From a checkpoint of a small transformer trained on Wikipedia: 9 layers, 8.33M parameters.
Each number is 500 + 25 x the weight over its row's rms, rounded and kept within 0 to 999. Layers, rows and columns count from 0. Numbers have three digits each. The size before them is the row's rms in percent of the matrix's.

# layer 4 MLP down (transposed), 1024x256, rms 0.0502, rows 8-20, columns 0-255
108:495526497531529539471506512500506539503522514502501424526489469547477530533525505493482509518457482536530531525485495533502477488502475526507467516480477486531480517493490486505505482470538488492455509502481525528445491518461542486520498463486457481500485512480519495483437507497515455523496521535467505544456501476519492492432507445489501520510480485455509478496466548511519537497534522500510540449511492446519543468489491473459499496477497497510520502500481507466493502480495466467493504513528547490508467517506497486484522507503502497514490531492507543482473504558525509491489475492450499504454513500508482535524485495486510531525491503496474499516492510505512523565483466539514504517537504484488501473462491466523535500485452450493454459530489517498520474541517513
094:487498473511541473510493517456475477474518477480494496476470460519496509493509482494482524512517475509485470520465461537500491566493490517499486539449502511465491471545511528479510517493480483513437496462481532554467532539511503522533540521502488480515504523487534503501522517477465523542476449534535508527496504489531477493474498484492484488490475527540509529479523527532466527481497589519477486508494494446477492542447497475495520497525525485492477536496477471483546494506518500465479504486497474463500496497468508488490502486519507494495547500552462537500491525474522519489483485520480491471458498497501537508470478526504532492518474495481516506525504479500502538490480509475490527512516546511549498482495536489491494540546495452462482470519533535488480467493505561
105:508514553495467516500548484493531478540502504492489525507545513519522541473488495519520455490521497505498528509558498502497506489469497466504508463500489548481559472490510557510519525539485476520509489457524496543463451497482518480474478515506505523440492528504535464516490516539476446492539479483475511528516515503516518485504459501508522494513456490499496493504496501502475547566475507504521550515482487499497525473487534513529507516494485549494495544510457463531491492549476496527530489526502506460497541496504513523477541528508491483479480478487474505479476498512515477486477524481459534491452522486457443504513482490492504504514501489462527487500506555498473512440499522521530524511476497466479487473515492476465457481484510519485479526507450485526502456500525466
110:501483531466501490529502497513475480500543477406457481473493471513490500526512490500489517504475495520497494457488544441500532528463469522521504504491489513515507414469532456514484493483492497499571533501509507514504509469512510489505484511506538464483507510475492491468549510535494499538521505522509505508499428499464530539504505473535493497502463508503468478553506502453473457555487472523482516513482472475475482478509480511487501520530514533514520487535473479535442464487525474548531497500543459477505501493503498493531533516489512488504479450503475448508516512535517476514508477504483486445513487488495490509492485515499482484474481497521510517486479514551496466524487471475508511481519478492496534524502536495504509497450488489503515469557501473502531473499512479
107:522493484518550525514539494496491487482491526533514485473495473468494471481523528500522501574470531481510498504509494500472461509526478482462517508510491513506478504506467501472517472475475502480469482494456472504499525471558521487524487496491460485500513464464522567534529508499549467511531522507500510498513491534472496520486543522519522492498515508545510470554532481480510494470536513471489491491460464550429481475518495482492536509462532471499500515506525483519477467534522490535524488531565510532514502512495500511486492455510495517501545500507427522537496503479504450548543505466476528491559537508509526494514541515496478516483498512508511524518480477476537522516547478521498463466491492491482504496496503491469525545517481479511481471528510516524518508477509524
104:524482502499534489499460496491526514527504526488459529533487519498506498474514520491539533467505486522545485441497452495484518517475444488515535485483486525491505485519498527503473501538489527489489488506508491456520458506519546503497521536513455488502492490528457511512508536516509541501494496514519472504552471563467500512497524471467488522482545471525484471485508514500476512515483501517516484486537477524519519520528494468476492468508518467525441435498500476468495511509508526498503507531532512487488438477466482543498512480508495477504507505497464488531533484510453528501523485505504477500493467516503548486531523469480472436528474503507520498515494483576486541460518496462519455466523521506499467491502556539482497500531548467488475488527472525469510500485533519
099:517491468482473501513453495488501504493514480540504507527538518498472513515496479505504478527504510533491516500484497541475493535507487493499506504516492554484491478499514521553515475499515489488487471522501520525504506554488491452493556469466436497500502513548481530473422534479473510524489491497487513487538503482505520511489494467527457499530497469520503459480468527502495529446516491505471480481478463505455476527531516517495527458494471489486508471498471545482452524510469532493527487493529529499506542489501539497502516508498481531463492516483454539456476532488565552508540443473490505471518474513500477515511501491535535490470483470491524529475481486500504502506477490478506524493505522448473501483524505479489504495477484459521566517544550522522525476529460496
106:474488489496508478482530500490540504492559501453496494498461462494514491461537498530481535466502477479515493501506518530474521493502529529457487471483537495451526478468555478503497450455534468491506514514481522559450513521518473512516486488492542524492441487481504509543502494515498508508475507517529522503509522497512500516552563508522505452498492493491508498491459467500522503485522519505482524501517468491522499464492495478478507503526579534483451516492493510492503494501517501527532477476496469503490503518477473467476527502499460514555528465501501529539506525514492546516516507522501473560476514529493560533512454529498483518522484477459503475464521521494482513497465485511487470508480452500471482521487502468524507487461441539509509527476537518511506462487522492
099:494496510549454506490500503431479500472465472483562507514487541508514497460461475504509515496473505510535484512479493472551549476482473494508490478525526540513512432518515521465480540506453523495492494516460489477543519516543491489506473464515491500469479466527501462539488501467484491482532518505492497481482552520498471501513525493508533462486535507502507497463491510524492535452509465511508526511499498507515539489473532506512512491468535488489518505497508544475484519500455446477532496502494478484511484480498460535492498498471459536510489498460520507498526468501526549502531505536509515511455479494490489531501515499512526472484480535492486508465509481530453506541519527499485486546541530487504474464440518490538500501477517504475475512472458530553500519532481469
098:535525533529504469514487501472520515495504474503546500494514530508515538486480495509476464485499507509460462487485501465514485506492499436462473490524513496497477447472533492500465516481524570515480474483480490511485503515461517493476498541491555516523439492541503465527557514538484501508492483479518468432507484494492468513524494493503510490474554505453484518548454534513498533466497496485537492511450512502468487481496525525488510515472495499503504471469528520537503537479542541503493461464479480482448478498467516499491494490478547491542471470534474495478503497486438495504529468496535479522492476500545516498461491499481492470499519518491458511500493507507512511507464521504531480444463502503542490494524498529503511478506522482513508457497536463527466473495491493
092:528478526470530491476508510540499537537487526464459501466471503498467493511495495484485498513537486496493509459467502502502494511507508518491486500467501492534521490479490476515497478533499499498503517456525443513497479534508512486475512509503458512484530520489498498478553497489499489443500477458496498501499511484469486511516414501538514468553538475509509486523519534521536521505530520529497502497491522532503515555486591508502539537523480521517525472533496475475502499532464514506494494466467545493492493504534518504468494520547507495519494459473519531518489583480520512469470531504523537519496485506523481480528528517496528497482507476481504512515489486514482532554523494474505461530498501512474493529482494547504536514497504474467488447549539480549464478516527475
090:483485499481522506541544548483520533538513486561539478513513492515516475505491454482541480508528494521543498512503514478511492518499514511452514473463464559502518509456501531510505495502502527479562532508521497479555486526516504460490548524487491467503496460521486540457526467493551512492556490479548496509522463500518487480477480481493487490484527505488466498563498469484510456518500524491527451523497455533492494496520497510507515526472495515496500531534500501484515508466505552504545475524510482548511485518497523520518499543531495498440475553514546543519530457499516500482513514486454477487487489487515512489460504461488479503500449463532494458503474512479474507489516470485531466486486508497502459458484504502496508518484498501459500492511496501500491540496515480
099:496506515484503540514525463487464467523501486489454481519542467494512514464475554522547463481496520533494488488505475444487458503533493474531526526520480533476480481495512457528532555508499476529493481529493462497513485490517494523484500507462502501505546488477524472518534495498493513483500508534485490501511497511454520555503537460511496494535504490530514456486516509459545446508498511507470481540491454505482515500470528496514499494548509527468508485485479483540556426555500496483483546498521540484495517442466526501487526470486507480474472486498484515517489475492498497514511487512494531444544503516539489509508495505497518522471498502490507500508558500506511523518534473459483547515509487506480509528493504556445510480483531493540488527483532506510508504510463483
# layer 4 MLP up, 1024x256, rms 0.0646, rows 9-21, columns 0-255
096:518527489512518505470504475514500491481480463499484530527464467509473490521514502503517526503493545505526471471563483490497481474446512556508488497535473487499472481509522488528500474474516476466507513502498514460518481479523526472500482469506525531463466525517509470551502518488508501506516484546524505521444529486486490472464501491505478502471493530517492487538471540465515528524486462478500487507554496533556495494518489489491450497486523480523494502481499495521499513470541494477480502556496497503470508487469471503495520455487539472507491478523502439486478490440505445486516489491530510481525532459494467478471509472483509498513479509524480478472454474511516512483526504498491473453503491480522475504524521576507483521524576474486524517487509514509480508515542423
107:495524475495496459566524519532514532498536470494513531448512495491465488508523475530520488534502464488513485515515484495502445534481502510517470512556509523529452480519465523509502510514494456489500479522557466541516499531509479489496484535480526487484502533521486507484497527478473459493518490507534504511508484476499531507523475473489482521468541529530499510495496439479524496520489498498448478505492507515527501503544460464507474434499487519489493500506509490506498506481499449483484514484469509466504497505517525539533445507477510513503532514496496483482552513548500549499494498502501482474495530538502460558485473452506508490477517500489504503527521480466532460543522503493497492511498489501480531510537519501504502509547563466528526515526491469520456576505546514
114:502532515437502546483500473497523482478475504512499485492543497496500529495474542524516506528490495504534475528506496498530492481501514451495503529497478500487446513469488511496516489469508480468483524493501491499513454495499505463525516485534465509488506547494471484543491532519516498468529545481467488557502526500471519480512495527501519519479458477527455530475550470482455522515510493491511497484482523500517508490492540545481476521481489515437530491499466495514503484500485476490493493523513463538497520471524535486515531463536525488448496490490483472482504503521511460482518550511488528547563494497508458477494490520460457442479552435520502480518535491508492511522488536493533501482532527530497515477524481539454495493497500511549450504506512508491520507502434479
107:476546503504493475501503479494501481515495488517485496479484511514472513507482554472497458513448466473547459478544502514518488483520502518450483528521539481499470500494507462515503536486531461496491489498535487493513474483482483484454492520514528547499503492493488478479487499508514491485501477450522519470451506534495487474493464488539493503482547498551499517500482481532513482501477492505517479554525467498549488491475518509498512481511507491456500549465477542507501519527448537531541517496552490510488489469519506502477500535509512455501540505503480524500530538534510500539494490499559485465525488467495500485508497461476467519479474518500477428521516500486509493483419511503435511545458481451440483528502495529521470530473511524502519525503514499504502501508493507
101:484484476508469458535490495520558519468482499529553461500532531481542533560454470467474447462502498487453520499538512472497490478516527516466501525526511533508494477495540511454502513518473459495502494501497484523456520476495476545515526468507517509505470463479499465512493509504528480474494493476518493498474515491485524495523449500500535531506509496505504517489502470516484500525533515482503532511474508499506522513451515532524502512511464457473501526514493470518501521504530546525497505483482472530496508441480508458501512500454533470502466504488494512485469490531522527518496509515497506518524446518459485455478490495501486487451511546465506496502459490482489495483463521540429468508524500511493510466478478490465514555524547536515469476473476525476494535492457507
099:464502523541453450494498511562501519516532491517521495468519498532490479524490530542488444475542528533448528500503542480534512448492501522517526493556540548510503491502478478490532453459499496477456507556535477497535459501494498473483523495545415490508532513452505508479520501504509499527472533507499469531517537520516493517473486478464516499493490512527525497484523484485501474465550512502470503506494502461477510518502461476493479463467510500530450502498458512510503484489488510497491533531491480476493511492500516506513485511530529509521547504488508502512493533531463482477502484479479492479545473483511521495510478495532502503482527494488466508502480531492528457469482506488488490528504499492428555521527447491489496549519527519508533487503506490531520486506499491
104:500464516500516481496507516518537523463483536536508459544535512494490489513521515506547492510519517480491476479535497455458465486505490495489554499497522495495493544492506474477523494460528540493463534502499502485489541515530523476490525510537482503479509514479505500493476485459493470528535483496517542472511530504487505475501483489496464430472495548488487498557495460514462460516551472459458498512485501470509449524470451486468492473496510466510512511507486532489479471520455470473468491487548501483516494513504533506492497479524529482492507500522519502476555474502506524492485481539501508507537455491543512537549475507522470495529497526530527519500488502485543499490501509495472494493480526515497480520505506466541545530533503493479550510519450545523497556462514541
097:524494506495498533492484488523541514493519510534523511503503515525573519506506490470493551479512469507480486543487571472509481480533504477531542492494499552480511470507484482506532533500522527504528504505498497541470498462474487477470533477499528477477493501486533534470539515514463476505510504527507504494482459476512530502491459510498487514478548512513518525450459551470481531527461511498454500529514511452496442520486510468489509560499512485495510534500451531480496496448500505517501518491500462514484481508527470491503473513494528497500516477524534526477517485503480478486532503504491488510502475501478508556537502479487473480538529484549487502522536488478476527472475525483513466513443469567523498523508525516496442521530484512486548458523487493495478501466523491
097:464541510517480471505495520457499516488514538524474512503500501465524493525525486488519535486480535527480501536482446504495476499537540479528523505497521528506465519549496524458519506450520495524523489493510494535445524509538519533467480492474489476498551528498504483497502437494494503504482527542511523475503510531458471490490489534434471505473496541525469476478496463493494493500478511494485495489498513510549525517530491509459510476504459444508475537526468507544454468547505511537490523518564497518482514492450482508554487490528490468494526479478492509501531484491511523505529482468475503490517464518500545523556504480471507504536495478516518475539492496489510481448496523521491494484494515480511493523510470530512465506513497489528455451474523543511488528531508512
090:490447494490483472501471529501510507505507500495515466538537511508497499559490486472501509476490558473452517535504530489467476484508503457506504521509488496518482496518463493479510451469502517474501514511506514526540471501452511477457490461526477468523512525518507494446530505488484536500485513483486468466496537501509494503520478504515493545489442554471471503509538535469507526520532510435465492479536495488516488530490477513503544467468508490487482475512483483488476429552493483522480527467493519565523456536503513506489512461504532524461493524534504472497490514529478484483451481531559490544482481499504464479525516484484461468493478501470479491507518528516481509488517520495462480502511473492524533504451508478489523505528488490487477468467537504510464516506504533
090:484503483508509451470493505545485499471551498533466538463512498527483480503536511480475515538489521507472486489494476516463520522505510487480523525502480494503487518550496491508510523465530465505501509496458495518486489491506529538454485524493484514470504479503483522491496517492493472513476502464519541500513500475502473542526470545500476500472492494495543539457472551482520513520486533522452515500542535481493523493472525518480483523494502529541462507467476455510487510491495487503534555460524471525459481500459521523520499470476524524515509469487466511495520507497463523493464484485456509533543518490448493553531478456520511474492532468486517506524499514500528461477495543571530457512458507475524508485478520466508504548495508490481486548464528520487502532475547481
095:489475491528521503493527462536524491521538532567517485484510474508544487536494523496441552490537506477510504506482524457492498495494483473499533508488515519509484534489521518536484481501473506423516483549521536474497476484477481491480513478482502515464504513491487483524508497483498505522474518540463519475495488485488498460495488519522517547502488511516515538429486514494508511498503477502501445479490542519540506513534465556466504485519524453477508538521485524549496546472502515469469527485493524471495498534501492478523455457467512525547499521479516493470518532462513454508546514519493536490475510487500464577474528477505494475469546505488490501513484512512492514494517492482463466481490505487474505486462516480492469496537479523515472506471458483467520475502473496
114:476507493498503494574488510492524498492476546523529508460482515518489514521506506477482511490504489463496516508485492538544449490457528494526536498510477534497454515541454546474473476438528508470506496480515478489493541510519482493499500472527513472482471513490470524499481481535480480501498523501515492482501458465513490495488466467489491489498459501532488503519494492495522489471512502486505458436501471505501473504509494494516482482498512465458520541490502523517431516467446514514542471499501484546503522541478501503512479457522523521498523535493493486480535521471501490473555547447508528509535541491504481521545517505474477457505490516535517490496518441503495525478509475529478517474512522467496502522478495507515528470519538541481543506504470503465525500548460554